Each number is 200 + 20 x the weight over its row's rms, rounded and kept within 0 to 999. Layers, rows and columns count from 0. The size before them is the row's rms in percent of the matrix's.

# layer 3 attention query, 192x192, rms 0.0696, rows 35-71,131-166, columns 0-63
099,171,224,225,228,208,198,183,221,220,169,178,166,213,173,176,203,195,218,229,207,221,209,202,182,216,230,231,202,212,202,183,234,194,199,184,219,174,180,182,216,225,195,224,225,171,209,161,212,178,227,207,214,176,211,193,204,199,192,232,208,181,233,179,236
108,213,202,208,198,189,192,190,188,192,206,189,183,180,230,189,202,207,213,175,214,226,211,178,193,194,203,203,222,203,209,201,193,161,236,203,189,198,220,210,192,183,218,195,186,212,213,189,166,204,187,242,178,188,162,202,213,206,203,179,194,180,194,207,214
089,195,197,225,218,191,211,213,204,169,227,221,236,201,204,255,219,193,162,194,204,180,175,159,187,178,195,198,145,218,209,165,230,213,210,219,172,177,196,182,203,206,200,173,208,176,170,192,220,206,222,191,180,217,207,209,183,197,209,172,212,229,179,164,193
111,158,215,233,197,230,201,176,209,151,193,168,176,215,185,198,226,207,195,198,202,205,215,203,174,172,212,233,193,182,202,183,181,204,223,174,197,185,201,212,200,211,182,222,196,180,177,197,208,196,210,205,216,169,207,199,209,186,247,171,210,226,205,180,199
107,242,203,215,182,203,202,187,192,172,190,191,207,209,176,235,224,210,252,217,194,197,201,187,212,179,192,219,171,173,201,206,192,228,170,173,240,202,220,190,221,193,220,204,220,207,158,230,202,211,220,201,210,187,205,199,244,181,234,201,216,219,183,188,179
098,155,206,245,209,213,201,219,210,216,192,194,248,218,243,203,246,220,173,166,195,210,191,200,177,231,254,183,177,191,206,186,213,233,193,206,197,191,192,165,170,191,162,216,200,184,201,210,191,196,201,188,215,224,173,202,188,189,174,205,215,213,219,138,214
101,183,242,222,221,220,214,205,223,196,197,173,214,190,214,176,199,213,234,211,182,230,220,191,203,205,214,173,203,194,261,219,194,226,200,196,169,210,204,186,217,217,228,223,205,174,187,237,208,178,192,224,200,175,158,219,199,178,199,220,200,220,215,212,181
093,191,199,186,195,194,185,189,204,216,206,194,175,170,234,181,197,171,193,211,217,181,227,199,234,175,201,186,201,207,173,208,215,163,187,217,194,250,179,215,187,218,193,197,196,207,233,207,200,230,187,205,170,213,173,205,178,215,200,175,189,183,222,215,176
099,210,176,183,232,183,233,203,233,225,196,211,244,189,222,235,212,202,179,188,192,178,195,206,198,222,209,197,196,213,164,185,192,196,195,218,190,202,193,194,187,178,205,163,187,225,215,185,230,195,171,180,221,229,199,187,199,224,179,200,184,211,172,151,220
110,204,159,184,180,177,188,191,183,227,228,211,205,183,214,166,175,174,168,179,223,186,186,187,197,167,172,214,208,182,211,189,178,138,238,192,179,188,200,198,166,215,205,168,184,202,203,174,172,191,205,196,188,201,189,195,185,208,193,194,167,198,161,225,205
100,197,181,209,171,192,148,204,224,224,197,213,171,216,196,219,239,191,202,222,202,192,226,231,224,195,193,196,197,199,169,203,218,238,175,194,192,207,219,226,230,203,175,197,212,172,225,203,170,210,230,179,219,215,199,205,180,208,221,179,210,222,190,169,226
110,199,205,192,215,186,228,223,211,194,181,184,242,186,179,233,191,237,180,215,221,168,185,183,183,212,224,194,185,196,198,188,167,182,185,197,235,216,197,215,194,182,214,211,225,194,190,228,203,179,210,196,223,181,230,167,195,215,212,212,199,202,187,160,202
095,216,185,183,216,198,212,195,162,180,205,250,204,190,214,180,187,163,180,221,227,203,187,190,193,161,199,240,204,222,151,172,195,175,191,200,214,198,202,203,209,184,229,178,195,224,230,205,169,206,182,184,192,205,213,183,190,219,199,191,176,185,171,205,196
101,233,205,211,174,205,183,160,174,168,211,168,191,211,221,163,178,212,171,204,200,199,222,210,190,190,216,184,216,196,172,187,165,242,210,262,201,208,197,190,189,209,190,230,175,171,204,169,206,200,204,195,203,193,195,211,189,222,217,224,166,198,202,185,224
099,205,221,179,222,186,217,200,180,187,221,170,185,185,212,210,211,191,201,207,192,187,216,205,200,202,184,226,179,205,236,223,140,184,218,224,187,207,212,224,184,190,202,188,200,218,215,193,209,215,186,197,185,209,212,174,234,221,250,184,208,166,191,207,171
114,178,187,202,204,220,220,184,226,175,203,194,209,227,199,196,169,224,220,194,220,237,189,185,156,201,183,192,230,181,177,180,208,207,243,221,226,179,204,189,219,183,208,218,201,190,180,198,214,163,170,203,206,194,208,168,182,204,181,196,177,199,200,187,217
107,173,185,177,179,189,202,193,216,177,190,208,209,207,188,201,166,192,210,213,185,190,180,191,199,196,179,196,213,193,200,226,232,192,191,189,239,172,179,206,198,188,214,196,208,213,186,181,206,204,220,209,204,218,187,195,193,186,147,210,185,220,197,175,215
107,231,226,186,163,200,161,214,210,221,190,198,231,213,188,211,201,219,194,197,199,182,197,193,214,204,162,204,228,188,222,208,199,223,190,186,199,225,191,219,173,202,170,178,181,193,185,200,194,200,208,210,201,235,223,235,173,195,185,217,213,239,207,188,191
115,176,230,183,157,182,195,191,207,201,213,218,221,177,194,212,196,220,228,222,185,180,181,194,229,200,177,199,202,205,213,212,209,205,203,168,214,195,205,222,172,223,179,193,221,193,203,204,191,236,227,176,179,223,216,219,190,174,189,191,212,256,190,188,181
079,221,223,212,209,212,195,163,169,201,172,213,184,192,170,169,194,211,216,172,187,210,236,211,197,239,231,213,206,229,194,221,196,216,194,220,210,210,215,212,188,223,196,192,200,196,239,184,197,210,209,168,208,190,194,183,194,184,183,211,224,196,192,212,172
106,201,169,208,198,229,188,175,227,210,225,189,223,207,197,216,215,175,217,235,195,205,217,207,192,187,190,220,189,201,174,208,198,209,201,213,224,200,216,221,230,182,220,227,177,211,227,189,207,163,191,161,203,165,185,158,183,224,209,185,189,198,214,221,196
098,198,197,179,151,210,160,183,194,188,161,174,228,216,180,220,164,196,197,201,220,176,190,160,172,188,162,182,222,185,226,203,201,201,212,185,175,173,230,207,193,200,219,202,209,197,181,181,214,192,184,225,176,202,190,236,191,190,229,205,191,219,180,174,220
096,178,215,190,179,174,196,195,217,195,213,216,195,207,187,206,229,170,199,211,215,173,174,174,223,190,166,211,190,211,215,203,222,189,176,189,233,195,191,243,171,197,164,183,203,225,197,211,212,213,236,204,191,253,203,211,201,172,183,174,197,227,207,185,201
116,227,236,195,221,212,206,212,171,194,187,169,184,221,239,162,168,201,165,183,194,218,246,205,198,217,199,180,214,178,170,176,164,215,183,222,168,225,219,184,194,235,180,217,168,173,189,183,199,211,178,202,224,203,181,226,214,229,196,235,199,193,187,216,212
107,224,153,204,229,195,237,187,197,214,218,186,215,194,190,228,213,200,183,211,202,211,179,218,196,198,215,221,208,197,173,193,176,186,213,204,205,186,230,206,235,173,233,232,198,199,209,205,186,156,195,176,215,186,212,165,198,215,231,203,187,194,206,193,176
105,212,193,219,184,206,217,199,200,197,231,228,164,177,196,180,251,195,153,218,134,188,185,193,220,225,229,189,189,225,191,209,192,216,162,192,205,204,229,200,179,215,177,183,181,191,202,206,181,188,258,163,216,189,213,192,203,204,200,177,196,201,199,192,199
098,232,208,209,239,220,213,218,171,207,203,197,164,219,217,185,196,203,210,186,195,205,218,226,219,232,238,198,205,197,172,190,210,220,193,240,252,182,204,191,209,190,199,216,188,223,241,189,194,187,175,188,221,190,190,164,193,212,182,226,194,188,224,193,182
086,215,225,200,225,217,225,229,216,198,181,240,199,228,221,216,215,207,181,191,153,203,237,212,240,208,200,222,201,221,165,166,200,215,173,197,204,204,189,196,220,187,201,178,188,196,245,205,177,206,185,222,210,215,172,206,214,215,212,214,231,220,199,179,167
097,183,187,199,231,207,208,213,208,218,190,226,225,188,186,235,251,200,177,212,168,161,176,212,244,207,214,178,173,223,216,184,216,212,163,213,216,175,182,205,181,187,179,189,205,205,207,206,199,189,229,214,215,236,192,203,208,210,182,215,202,229,218,178,187
108,198,198,222,159,178,168,186,230,205,170,195,227,182,184,220,210,207,215,200,210,193,211,204,188,175,173,221,195,198,222,209,201,191,186,174,196,242,163,218,205,194,191,187,217,212,174,229,180,197,214,226,186,219,201,221,207,201,171,209,210,217,208,228,189
101,207,194,167,204,194,220,211,181,194,170,177,240,186,208,208,191,245,185,209,194,189,179,186,183,217,220,162,195,186,213,182,185,215,226,218,174,202,216,213,192,203,194,202,172,204,191,236,216,220,174,220,227,169,189,185,190,232,161,228,184,192,196,195,201
111,186,231,219,232,238,224,215,181,201,202,209,151,212,244,180,180,213,176,181,172,202,242,198,178,209,203,227,214,199,188,185,189,234,192,230,192,202,254,168,180,197,171,187,189,189,223,191,210,205,173,186,210,193,161,184,223,213,186,227,190,200,189,202,196
110,181,226,184,198,215,213,202,185,191,189,198,148,222,225,173,157,193,187,179,193,214,240,210,178,175,226,214,204,163,169,180,204,201,211,221,202,207,195,168,194,224,193,205,194,200,228,180,200,213,181,202,193,206,153,199,206,206,180,221,199,190,193,208,200
108,211,193,222,213,184,207,184,223,216,199,182,246,164,215,213,233,201,177,209,204,173,163,193,211,210,164,197,207,205,226,210,232,198,198,180,178,236,202,203,194,212,211,171,176,204,185,217,182,206,204,213,201,200,196,218,179,201,175,174,180,201,192,194,200
099,199,216,208,212,256,206,211,189,198,226,218,173,203,211,191,197,215,212,189,157,210,232,202,216,236,234,201,198,212,181,208,219,194,180,209,201,184,220,180,232,216,212,196,215,188,211,192,192,192,194,207,221,158,202,178,191,213,193,175,243,188,199,194,208
103,240,189,200,175,205,189,185,214,200,192,215,197,208,199,200,247,206,219,209,205,210,196,215,221,164,202,207,187,194,185,215,217,199,195,189,228,178,204,180,197,199,197,165,204,237,221,194,193,229,225,208,187,209,152,196,218,221,180,191,192,181,192,196,187
127,196,205,195,196,178,231,187,200,222,211,165,214,177,170,210,198,207,209,195,209,202,154,184,186,222,171,191,178,192,230,223,215,207,201,184,197,202,200,205,194,202,200,219,180,208,166,228,221,207,224,208,198,194,202,211,219,172,189,192,180,218,185,214,211
101,173,214,194,208,218,201,173,205,208,180,198,167,212,247,171,209,197,172,208,168,184,235,221,205,191,161,215,178,198,152,166,220,201,208,192,213,197,195,192,186,220,214,196,191,171,218,182,205,199,189,196,223,219,196,213,203,231,199,180,207,194,204,163,221
092,213,200,202,181,204,182,173,230,226,192,228,202,223,201,164,173,199,224,169,221,239,214,173,198,222,188,238,237,188,227,173,226,195,237,221,198,208,238,165,183,237,193,204,186,192,222,158,230,220,215,210,216,187,210,203,171,217,207,222,212,186,212,231,212
099,217,177,235,186,219,207,210,209,187,192,216,215,208,189,212,231,189,164,227,164,177,212,218,221,213,194,192,190,224,208,170,187,200,182,204,209,202,193,256,222,202,205,182,201,205,212,193,187,192,213,184,225,205,214,230,198,224,208,205,198,208,229,197,173
099,185,211,199,233,201,179,198,199,179,152,209,161,161,202,190,224,183,205,193,209,203,202,200,191,208,185,226,212,177,181,214,212,212,188,183,170,224,206,172,207,235,177,198,162,194,174,165,199,180,175,200,228,216,218,202,206,221,236,198,184,166,159,203,191
108,196,205,195,165,199,195,189,195,193,218,187,209,169,171,223,185,211,229,217,208,204,193,162,154,159,195,179,215,180,229,209,186,156,230,198,198,209,159,188,199,191,216,242,239,187,168,233,182,182,199,220,191,178,194,197,199,200,209,215,205,212,180,232,200
092,188,186,216,211,202,182,195,192,195,190,219,228,194,208,232,255,185,173,201,225,164,169,223,226,211,212,171,204,218,166,201,191,225,199,175,189,187,170,224,204,166,198,186,192,230,182,214,215,191,180,185,238,209,196,202,163,190,165,226,197,229,178,175,193
097,165,243,195,207,214,199,218,204,201,218,192,193,171,176,166,187,184,228,215,204,245,188,187,158,202,210,188,212,214,197,212,209,194,192,214,200,207,201,193,208,157,215,222,198,169,202,204,186,173,204,230,164,178,194,170,174,188,198,216,193,193,203,204,185
110,198,206,206,191,167,185,220,180,246,226,192,206,183,177,189,207,181,208,210,185,258,197,206,188,193,212,196,206,208,220,212,192,203,194,218,206,208,209,242,210,166,202,192,206,218,238,204,187,195,217,217,153,182,200,198,216,189,235,229,173,230,211,195,192
104,206,184,208,192,178,231,224,209,192,211,214,226,184,209,226,239,178,154,187,207,154,189,221,243,204,192,198,166,210,185,177,179,207,157,202,219,194,183,224,213,205,179,170,200,236,209,215,220,202,213,197,248,219,209,207,187,202,175,183,205,182,186,165,208
103,186,210,180,166,221,194,195,172,208,202,188,159,179,205,176,176,188,212,180,221,213,223,194,190,169,159,211,215,193,218,227,209,162,223,206,188,208,200,190,177,220,204,215,191,184,211,171,200,228,175,194,168,190,182,217,194,202,229,185,192,178,196,235,224
108,160,190,223,205,203,182,183,213,206,188,193,183,222,212,221,229,213,178,203,189,172,208,234,221,191,189,170,189,218,165,212,210,251,216,181,181,207,189,219,187,191,205,170,168,239,215,227,208,215,207,190,225,218,214,209,221,181,196,158,195,233,210,169,232
096,227,179,204,204,184,208,208,228,170,169,213,192,218,221,216,230,215,191,178,208,177,208,184,210,214,208,195,157,185,181,181,210,178,177,183,238,180,171,177,189,203,194,191,198,173,187,226,216,192,190,194,212,217,181,202,213,212,164,192,211,146,161,170,201
099,224,179,215,204,191,219,250,210,179,193,195,208,172,181,207,211,141,200,226,214,227,215,177,205,170,191,264,197,219,189,192,202,220,163,197,202,214,220,232,234,206,222,206,182,212,196,201,210,202,219,186,185,202,196,235,207,174,226,183,203,191,192,192,175
137,168,223,193,182,230,173,213,219,192,244,195,197,189,186,215,211,227,206,179,222,196,222,170,214,192,210,209,200,180,223,190,214,194,170,167,197,194,193,170,202,175,209,235,211,195,210,179,197,176,210,231,206,191,177,213,215,181,207,172,211,199,186,194,211
119,216,172,227,197,170,202,213,182,208,199,200,231,166,228,192,219,175,176,209,168,202,206,233,212,224,171,176,200,218,189,189,187,226,198,203,190,236,189,221,197,223,195,186,174,187,213,221,209,224,196,173,203,234,192,210,204,212,191,201,183,219,198,206,174
091,222,191,173,168,219,181,207,194,208,188,222,223,205,191,249,177,204,239,193,202,193,153,177,204,192,169,237,190,193,191,185,206,208,217,192,200,196,228,177,222,198,240,197,244,218,236,186,181,203,196,180,203,204,182,211,230,177,195,171,213,160,171,177,176
096,218,212,173,181,197,192,191,220,194,242,202,197,189,162,214,190,218,231,192,241,175,197,171,177,182,187,217,184,192,196,220,213,200,192,219,198,167,193,165,234,176,221,222,218,230,204,187,205,204,187,236,210,195,204,206,204,188,210,198,206,176,168,199,208
092,204,243,178,201,232,193,207,195,190,219,161,194,204,211,207,216,215,161,168,234,183,215,181,211,187,206,190,228,184,203,191,187,186,171,227,229,214,184,189,177,160,155,229,209,230,191,173,216,187,191,265,213,186,240,203,189,221,206,219,206,206,219,183,230
083,229,226,188,204,175,209,179,164,218,176,201,199,244,185,211,200,221,189,191,210,173,182,192,155,189,200,196,198,217,146,218,203,184,182,215,202,175,209,190,181,163,215,181,247,225,218,218,201,194,186,208,203,190,184,219,195,186,238,245,217,215,205,180,184
080,181,209,214,209,172,175,187,205,206,203,194,220,208,193,201,217,192,198,177,207,180,236,172,198,148,221,214,173,195,214,186,226,217,193,201,224,168,183,185,190,191,212,185,203,184,187,189,177,200,175,201,189,175,179,239,178,198,162,199,208,231,212,229,198
076,212,169,207,201,195,225,224,205,148,198,193,226,175,200,192,203,211,209,190,213,179,218,201,208,228,169,215,201,198,219,198,150,194,204,217,190,223,208,208,192,170,202,182,194,169,179,216,183,223,195,200,182,226,185,196,212,223,214,196,200,214,158,200,212
084,200,234,155,199,242,218,191,220,186,226,180,173,198,201,220,198,220,168,208,213,172,195,190,196,195,189,187,220,177,180,225,196,184,187,206,217,221,192,171,179,183,161,209,201,207,201,247,190,214,190,251,213,206,208,184,216,209,253,205,196,192,185,175,223
075,228,173,177,159,185,238,190,200,208,178,190,200,198,175,213,205,193,203,220,197,178,168,211,209,221,206,164,207,204,193,240,230,191,196,180,201,207,153,224,191,189,194,186,208,232,195,228,163,213,211,174,179,235,181,193,231,230,245,205,211,225,193,207,212
100,194,237,188,209,215,196,194,229,187,244,156,195,219,172,215,205,200,194,176,217,195,234,188,163,178,202,213,209,174,210,208,189,198,212,179,180,188,221,198,217,171,196,234,239,202,163,185,205,178,228,235,218,177,225,189,202,174,215,196,204,178,214,221,224
093,220,157,242,199,179,213,201,168,192,178,245,191,212,179,201,216,194,223,231,188,213,200,226,210,245,201,221,183,198,192,204,197,208,196,163,187,175,182,219,231,193,207,190,187,173,179,214,180,220,219,183,183,194,176,213,197,217,190,183,197,217,199,224,209
105,243,154,227,170,160,231,190,199,195,186,231,206,209,215,220,236,178,208,250,190,200,203,245,212,236,206,196,194,219,169,231,195,205,180,183,194,198,193,222,213,195,180,182,185,198,166,205,186,194,226,164,182,213,212,197,194,221,204,223,193,197,207,206,205
089,169,195,232,208,221,163,192,181,181,187,226,189,217,198,169,179,231,254,169,205,193,202,187,183,216,222,199,190,188,215,179,189,191,193,212,195,160,200,183,224,180,219,204,217,234,210,180,199,242,212,220,200,166,188,191,221,204,188,202,209,193,209,225,220
096,180,185,234,181,200,177,185,166,218,197,175,189,234,167,187,180,212,240,221,220,221,192,190,192,161,203,235,171,186,206,192,207,190,185,200,221,192,226,213,210,196,208,209,188,216,194,194,202,193,237,226,215,189,198,203,205,171,174,192,188,214,215,207,237
092,216,182,188,165,190,183,160,167,205,194,195,193,219,165,192,184,187,234,212,218,205,165,169,171,211,190,213,172,207,197,245,221,195,214,183,177,192,184,173,226,199,197,182,222,249,168,185,174,233,217,191,221,201,178,197,202,179,194,195,198,199,216,205,183
094,194,255,177,224,204,213,203,209,222,235,177,219,176,218,183,204,211,180,191,227,202,203,163,235,167,225,180,194,186,205,195,202,190,197,231,198,199,202,204,194,193,205,222,197,159,230,198,220,157,169,228,197,226,232,184,189,165,196,190,194,181,191,189,195
102,170,240,173,212,217,208,194,213,206,220,156,195,192,203,170,203,212,201,190,235,194,180,178,174,177,182,186,201,224,237,233,234,201,224,185,164,211,210,195,162,200,182,197,208,219,198,213,203,184,184,211,192,197,199,193,216,157,203,193,192,182,189,180,210
098,194,190,213,208,211,184,201,205,176,228,168,191,199,180,202,212,214,196,173,224,218,201,185,159,169,202,236,209,165,208,201,196,204,194,200,198,174,212,213,240,173,160,224,182,200,174,171,211,198,232,254,245,197,201,198,220,208,195,174,191,209,184,180,242
107,165,228,191,179,209,170,200,178,193,231,179,151,221,203,178,178,197,198,154,220,195,235,182,171,163,232,212,238,198,198,202,216,188,222,196,176,203,195,172,196,213,189,234,214,240,225,167,190,181,195,217,185,183,182,172,226,171,202,196,203,201,179,193,219
107,225,170,219,211,173,231,232,207,206,159,228,238,184,197,209,216,189,198,234,187,178,170,244,209,236,193,179,177,236,196,182,202,206,182,210,193,187,220,225,231,192,200,167,215,207,206,228,202,216,216,169,223,210,197,217,193,216,216,213,211,232,235,183,172
069,203,197,208,192,229,192,209,231,193,202,186,192,191,166,195,204,173,209,260,179,246,217,189,233,203,190,216,217,211,200,182,163,202,174,211,253,190,237,210,219,207,184,210,174,202,208,179,190,197,199,207,223,203,210,232,216,192,209,213,219,162,198,227,212
102,181,206,214,187,210,200,202,236,182,217,182,207,193,172,217,187,196,217,205,220,198,225,187,200,155,218,195,214,209,221,187,223,208,223,191,208,194,189,224,209,201,214,206,213,236,205,216,204,220,234,199,243,179,215,202,225,136,196,180,201,196,198,200,214
# layer 3 attention key, 96x192, rms 0.0645, rows 35-70, columns 0-63
099,203,177,225,235,187,217,201,201,226,221,182,182,243,176,195,205,197,200,206,221,210,221,190,205,125,187,219,202,189,195,257,220,198,208,178,208,196,200,235,203,222,202,175,213,199,196,195,205,187,181,205,226,229,188,209,208,192,184,132,207,226,182,224,189
107,171,205,196,184,215,157,177,192,195,197,167,218,232,193,201,191,242,212,177,173,192,213,190,192,164,181,204,241,189,181,213,220,218,217,223,188,207,199,197,207,181,217,197,207,163,194,159,220,181,171,171,197,196,205,175,209,179,199,211,182,193,201,168,199
092,229,150,177,168,192,207,212,232,203,183,196,174,198,192,202,237,163,224,222,187,214,198,211,216,224,198,223,169,227,219,199,218,200,186,173,206,216,198,216,198,200,216,194,211,227,201,205,157,217,186,194,192,229,185,187,218,220,209,217,211,215,185,215,178
101,252,200,208,194,211,160,195,157,194,209,192,178,203,170,200,152,208,186,187,166,178,204,210,177,216,191,177,198,172,191,235,210,229,186,235,203,188,204,191,217,216,199,178,194,221,180,191,196,185,216,200,230,234,204,198,213,226,185,205,201,189,162,227,202
121,174,236,193,236,194,174,172,188,210,200,201,181,190,199,161,213,223,194,194,210,217,198,193,207,244,196,217,215,215,187,193,191,225,145,193,208,204,196,169,198,191,180,207,189,176,193,217,216,193,215,232,205,172,202,204,184,205,207,239,190,183,203,246,227
095,214,195,217,207,232,193,189,213,209,215,230,220,211,157,225,212,242,177,206,200,162,175,183,196,188,226,173,166,195,199,215,230,193,193,209,201,186,203,256,186,220,181,180,217,222,182,218,164,172,212,225,202,218,189,223,186,226,177,176,210,238,208,215,190
105,175,216,207,231,230,218,216,179,193,188,227,207,186,203,176,179,196,198,170,197,241,199,184,175,183,228,188,191,214,137,176,206,201,166,223,187,212,193,179,204,204,175,224,209,189,182,205,203,216,207,226,157,187,208,225,227,205,199,236,203,189,204,183,211
103,171,199,177,179,209,265,208,198,221,170,211,235,186,186,198,206,201,187,170,183,171,199,184,243,231,174,190,214,211,187,162,204,208,202,187,180,187,180,187,166,201,201,208,220,204,249,197,186,212,222,183,133,199,230,174,236,206,176,247,200,212,212,188,190
107,196,188,223,205,200,197,231,214,198,217,220,250,176,196,219,219,191,231,233,180,187,164,204,228,208,209,206,159,183,242,171,187,182,204,195,208,206,207,204,211,182,202,192,208,199,204,224,163,171,225,215,239,197,195,201,171,193,191,167,223,227,212,187,192
113,203,206,191,153,198,232,214,198,195,165,169,183,189,197,227,196,209,199,224,183,204,189,203,206,197,210,196,216,216,181,183,158,217,206,194,210,187,190,187,223,184,228,218,206,204,224,193,227,210,179,171,201,230,221,160,199,175,233,203,188,175,175,170,212
108,235,173,203,224,203,202,217,157,224,214,209,185,199,193,194,198,187,215,191,190,169,181,213,221,176,200,188,210,199,230,217,210,195,219,167,220,204,223,220,154,219,188,182,239,214,199,221,174,222,205,206,198,205,204,174,192,216,220,168,214,224,191,255,219
107,196,210,261,222,185,183,222,209,174,227,227,199,203,183,206,221,184,194,178,197,214,188,205,190,208,223,199,163,201,217,186,214,219,201,199,257,159,187,212,211,187,205,196,189,173,169,211,191,163,234,185,226,210,166,204,205,165,171,159,202,235,221,195,202
099,200,168,197,161,190,242,219,234,201,227,187,217,191,197,174,201,173,192,190,188,216,188,209,214,223,198,188,212,215,207,176,182,198,235,196,192,212,173,209,174,186,229,227,210,220,248,218,203,230,213,197,188,213,198,187,204,195,209,216,223,198,203,207,175
111,189,202,240,209,171,198,212,214,201,202,212,181,180,228,191,235,208,179,213,192,226,213,207,203,187,173,225,193,186,212,222,203,214,174,181,219,219,173,211,229,238,204,204,139,165,194,205,250,153,208,219,229,206,221,211,195,190,208,234,214,205,224,195,232
111,192,187,197,173,194,187,193,202,151,242,204,234,236,181,202,173,204,213,200,180,221,198,178,224,216,179,194,214,188,207,210,211,188,171,203,201,178,216,179,199,211,188,220,196,208,202,182,189,211,252,232,240,189,222,214,199,209,207,175,188,244,202,188,208
110,188,225,226,214,195,188,223,210,203,226,187,172,165,204,188,198,146,196,220,209,223,245,203,171,188,232,163,205,197,216,174,223,178,198,182,188,243,214,220,196,189,213,232,185,194,214,223,209,159,187,236,205,210,178,184,192,179,185,200,188,191,200,225,218
094,204,199,236,199,183,193,216,199,204,206,193,174,169,230,260,227,183,158,202,210,209,215,223,191,195,236,192,187,259,195,203,202,209,192,194,185,248,205,204,200,164,204,166,179,190,213,224,205,171,178,221,210,205,219,211,194,192,174,223,216,207,212,221,166
108,192,177,210,216,193,201,194,205,175,180,221,194,189,223,225,249,198,199,220,192,217,161,227,179,197,213,190,180,254,170,194,206,210,203,159,204,180,195,182,211,226,212,144,198,210,198,242,197,216,217,152,181,197,213,204,178,219,202,208,231,216,209,195,186
105,227,144,195,218,195,252,203,183,181,207,220,202,211,183,235,227,216,188,179,197,181,163,206,193,213,196,197,203,230,184,210,224,238,199,206,201,184,198,221,196,219,207,167,186,213,194,179,180,226,197,166,201,215,201,181,207,194,175,196,209,194,204,201,196
092,183,174,191,200,204,198,220,221,185,225,189,193,215,164,213,187,210,193,198,208,204,186,168,200,202,184,201,208,164,211,211,194,192,223,174,200,184,184,206,187,195,222,229,209,169,182,205,199,202,225,215,194,183,214,194,182,188,210,216,209,185,207,176,234
090,184,236,197,161,197,174,234,190,243,230,186,186,162,200,171,186,196,215,225,203,223,247,221,226,185,206,194,205,183,206,182,214,194,184,204,207,233,203,217,231,196,200,240,202,195,212,196,221,165,209,223,176,192,193,206,183,177,178,188,182,196,211,215,203
083,263,213,209,210,208,247,212,209,204,232,200,225,172,202,216,210,200,171,183,183,197,194,207,222,200,215,196,184,213,206,182,178,207,167,224,205,218,236,208,202,202,182,152,186,203,226,148,186,201,194,186,241,186,225,180,227,193,206,213,218,226,221,214,186
095,219,161,163,199,190,243,216,192,220,185,217,204,210,209,225,219,204,187,157,173,194,180,200,204,207,193,199,176,221,212,183,180,214,192,180,142,251,212,194,195,220,188,163,197,237,194,181,210,226,209,168,184,202,221,206,173,208,182,223,186,201,195,218,178
116,176,254,209,187,218,153,201,203,190,208,216,210,192,193,198,243,213,214,210,202,199,195,168,210,178,212,197,188,205,208,198,194,184,217,193,207,180,197,203,208,196,209,223,204,182,201,215,195,189,175,215,222,171,202,171,156,220,208,161,229,218,195,159,223
087,166,243,203,178,209,203,212,193,238,204,192,212,184,213,167,156,174,250,202,203,194,235,194,228,202,179,193,206,170,225,218,227,179,235,194,184,214,182,192,196,214,218,249,193,183,185,206,222,189,208,226,191,183,173,205,196,189,156,201,180,206,210,201,208
100,221,214,181,189,201,189,183,200,244,171,199,180,190,223,174,197,196,221,171,173,170,211,177,199,178,180,163,209,195,196,172,173,175,227,231,170,183,188,195,185,192,175,222,222,205,190,223,198,239,177,218,176,229,191,223,188,227,240,210,189,209,186,213,188
098,130,248,219,212,194,182,188,223,180,251,166,218,217,184,190,205,202,222,227,196,240,232,194,204,199,232,200,230,206,220,194,218,180,180,223,204,178,182,202,202,168,240,230,187,212,193,203,181,183,204,223,206,194,191,220,207,198,180,187,207,198,218,183,195
095,201,197,200,203,173,189,185,175,172,241,210,180,229,184,191,190,212,238,230,221,186,188,235,225,198,220,180,208,219,211,196,235,184,198,218,213,173,193,206,224,198,219,176,227,180,216,209,135,213,174,176,190,171,199,205,199,206,213,199,231,180,225,188,197
089,217,179,182,198,194,220,217,213,204,210,202,178,249,176,244,188,231,209,186,205,169,171,235,183,217,221,168,191,226,200,210,188,184,224,227,172,196,191,175,207,169,224,177,232,250,219,270,167,225,186,147,188,219,191,230,170,185,172,186,216,182,178,205,177
099,228,144,218,219,164,217,209,201,174,192,216,197,200,202,227,209,189,149,210,213,218,171,211,177,218,206,196,173,215,188,202,215,223,178,183,193,210,197,204,220,223,177,179,185,232,181,199,212,216,219,178,188,199,206,202,193,192,211,206,192,193,230,197,200
115,202,188,200,182,231,242,198,217,219,190,236,220,175,190,239,188,207,206,201,187,183,163,181,202,212,165,217,174,200,192,189,198,225,211,213,208,212,182,188,201,174,214,197,194,200,189,228,218,229,221,187,196,228,218,188,199,180,236,184,198,207,178,182,191
083,211,185,202,186,234,192,198,165,217,244,220,185,207,191,226,204,228,197,176,191,198,187,222,247,179,239,147,213,211,187,208,172,163,203,221,188,216,200,199,222,185,218,216,225,211,219,194,152,191,201,209,185,232,167,199,196,229,234,170,217,181,190,206,207
085,178,207,195,213,217,161,203,202,165,200,214,204,213,182,197,197,221,180,216,192,217,203,178,229,170,200,207,209,189,195,191,178,171,204,174,198,145,219,193,188,161,190,187,205,195,209,239,188,153,184,210,215,208,195,180,197,218,219,189,226,202,218,196,227
074,203,241,177,219,210,208,190,233,248,169,217,221,162,191,181,225,190,234,181,199,200,190,177,219,224,188,202,194,182,189,174,199,234,204,229,197,220,200,194,182,179,201,208,241,215,201,181,232,205,192,210,174,203,187,181,220,184,231,239,172,190,205,186,159
079,157,204,234,200,218,192,152,178,192,205,179,178,211,200,172,214,209,191,217,193,181,246,207,206,188,198,195,229,224,200,180,219,172,189,205,230,198,213,210,208,173,213,191,214,185,237,154,164,177,189,206,174,189,227,234,220,219,186,182,235,192,213,225,191
098,209,198,192,220,200,229,225,169,238,218,194,187,204,195,185,208,241,223,168,209,188,190,203,248,213,190,221,189,173,228,234,187,219,199,207,179,221,202,191,221,206,186,178,189,174,202,221,190,209,187,211,225,169,203,180,161,193,212,184,230,200,230,203,214